config.yaml
num_key_value_heads: 3
positions: "learned"
attn_scale: 0.177
bias: "none"
parallel_block: false
init: "normal"
init_std_down: 0.012
beta1: 0.95
max_grad_norm: 0.5
decay_fraction: 0.586
batch_tokens: 16384
doc_mask: true
train_tokens: 113300000
max_steps: 6916
Each number is 128 + 24 x the weight over its row's rms, rounded and kept within 0 to 255. Layers, rows and columns count from 0. The size above them is the row's rms in percent of the matrix's.

# layer 5 attention value, 96x96, rms 0.121, rows 11-17, columns 0-95
size [ 95  92  89  96  93  89 101]
[[104 148 161 169 128 130 108 128 121 103 115 136 127 156 156  90 133 151 132 145  95 116 133 137 157 120 135 169 112 140 103 144 178 160 126 146 145 128 149 156 126 162 144  99 113 139 164 112  74 150 124  69 136  75  66  93 117 158 118 127 134 141 146 167 151 145 126 114  90  98 123 145 117 109 121 106  92 129 133 122 101 149 100 147 107 112 158 144 150 156 110 149 156 128 111 129]
 [175  94 128  94 106  70 146 144 171 115 109 105 127 125 125 167 134 143 113 128 106 121 160 152 126 111 155 140 143 139 100 139 105 154 141 122 101 140 126 140 142 165  98 134 142 125 143 127 148 123 143 147 121 123 146 144  98 140 115 119  83 148 130 184 139 135  86  88 144  96  87 100 156 103  60 119 119 161 143 130 120 117 117 124 105 137 149 154 153 131  96  72 164 115 126 134]
 [146  72 124 159 140 121 127 119 137 139 137 110 118  94 159 109  95 151 115  91 154 160 122  87 163 132 155 126 146 130 126 133 106 138 148 120 122 124 156 118 127 143 138 122  97 124 142 178  99  74 123 100  98 154 157 174 147 131 145 144  89 111 138 103 146 154 135 138 134 136  97  89 108 105 150 114 132 126 136 153 119 132 149 164  82 123 107  92 148  91 128 180 109 161 167 158]
 [146 123 164 135 140 124 107 157 125  90 155 105 129 178 101 120  86 151 152  92 144 141 130 128 157  77 115 124 116  70 137 100 110 138 147 140 130 161 135 122 157 128 129 132 123 130  56 148 140 126 141  97  91 114 109  96 167 122 153 130 148 125 162 115 137 145 149  82 153 107 160 128 149  84 104 106 147 150 103 151 195 106 126 117 120 135 125 143 134 135 117 123 144 143 132 115]
 [136 122 141 120 139 123 113 166 120 131 106 148 114 159 147 138  92 148 117 127 140 163 133  79 159 134 180 102 127 165 115 124 122  81 109 102 145 137 120 151 127  91 137 135 128 154 108 117 101 116 146 122 118 142  95  86 143  97 157 119 198 105 130 117 121 114 114 134 102 134 110  90  90  98 125 114 121 132 157 179 108 181 139 149 135 147  91 162 161 104  94 108 141 135 127 160]
 [150 135 174 159 155 132 134 152 137 117 138 175 141 116 130 111  91 137 118 118 126 118 111 130  77 170 105 112  95 102  81 141 144  90 131 134  77  99 130  88 153 137 110 102 126 107 110 120 159 146 100 151 113 107 132 136 125 148 113 147 125 123 128 142 157 127 128 112 150 123 107 151 176 151 167 133 108 101 133 132  90 162 168 150 112 117 170 176 131 118 172 141 134  89  99 129]
 [157 134 100 194 104 126 143 113 105 135 113 165 124 143 115 164 118 132 116 150 139 154 102 147 122 138  95 138 115 111 141 146 121 124 147 123  70 149 114 122 105 119 159 161 181 140 142 131 128 110 167 102 148 133 127  72 152 110  79 104 127 125 124 146 130 130 158 118 135 109 134 103 126 145 104 121 155 125 132 137  85 100 152 116 132 149 175  79 153  79 142 119  86 119 159 151]]
# layer 5 attention output (transposed), 96x96, rms 0.207, rows 11-17, columns 0-95
size [ 85  98  91 105  94  89 102]
[[133 125 112 123 161 129 122 130 102 112 144 135 172 104 113 113 111  98 130 102 149 131  88 119 113  90 120 161 109 111 135 117 133 124 133 125 125 148 125  79 157 105 111 192 153 126 170 159 134 142 110 180 103 138 157 119 107 108 193 125 114 114 162 131 128 130  85 134 114 168 106 138 146 105 131 119 159 169 166 136  73 132 156 145 134 142 112 127 129 155 127 114 112  89 110  89]
 [131 176 155 140  92 149 113 143 120 154 153 127 121 122 137 121 141 139 125 115 142 110  88 122  86 155 124 113  86 138 127 100 143 148 137  83 112 115 126 108 116 154 148 133  90 120 103 110 109 102 126 144 143  95 117 136 163 107 146 145 172 109 112 135 136 126 144 134  91 120  93 110  86 142 159 126 148 116 201 155 142 122 150 141 150 107  99 151 130 143 183 152  73  91 151 148]
 [101 132 118 146 119 122 171  85 135 168 186  73 154 142  76 125 128 132 125 124 104  97 108 127 117 104 144 120 127 129 141 130 197 134 110 145 157 143 108 152 109 126 102 115 152 133 100  92 138 151 168 155 137 127 135 127 117 159 131 129 137 158 131  89  98 162 112 107 105 121 144 108  91 154 103 107 129 155 134 136 177 151 114 127 115 128 108 147 153  99 152 103 157 105 123  88]
 [115 154  93 113 109  95 175 154 123 129 126 142 132  70  91 158 133 124 117 108 139 118 197 157  93 120 129  99 164 137 142 112 146 157 113 144 124 148 139 100 110 156 138 140 101 179 130 109 168 139 123 156  99  84 152  99 112 151 119 134 117 111 128  89 131 163 111 126 130 140 152  77 124 162 114  98 103 132 138 120 107 144 147 132 127  95  95 139 118 139 123 170 166 132 110 117]
 [140 142 109 160  88 107 138  77 101 134 114 148 115 113 140 135 140 138  98 102 118 120 150 107 150 123 151 110 122 151 129 148 150 119 139 200 159 149 137 145 130 177 129 137 130 137  83 125 126 112 138 116 118 146 161 145  82 160 142 160 143 120 179  94 145 117  97 101 127 187 107 142  95  94 134 140 150 127 154 114 121  87 142 102 152 132 121 124  93  87 136 108 103 114 138  96]
 [129 157 149 119 116  97  94 109 142 139 119 115 134 119 155  98 119 166 155 145 125 170 127 123 147 125 167 112 163 137 208 152 129 191 152 110 159  77 121 142 129 113 145 126 110 104 104  90 116 150 127 146 137 162 137 119  90 119 132 108 102 113  94 134 114 104 154 124 113 116  98 133 179  70 116 115 143 117  98 116 123 151 132 148 141  96 120 120 130 167 115 121 125 118 149 102]
 [134 124 125 139 145 123 115 138 155 121 127 151 127 133 111 149 124 144 116 144 121  79 153 150 162 107  94 140 111 139 100 139 168 128 153 118 173 116 119 150 113  92 112 155 152 132 127 130 120 102 123 130 130 117 134 148  88 157 157 113 154  54  87 109 146 125 126 126 120 153 159 164 114 150 130 114 135  90 116 180 167  96 115  81  73 123 122 143 144 138 107 113 126 161  70 152]]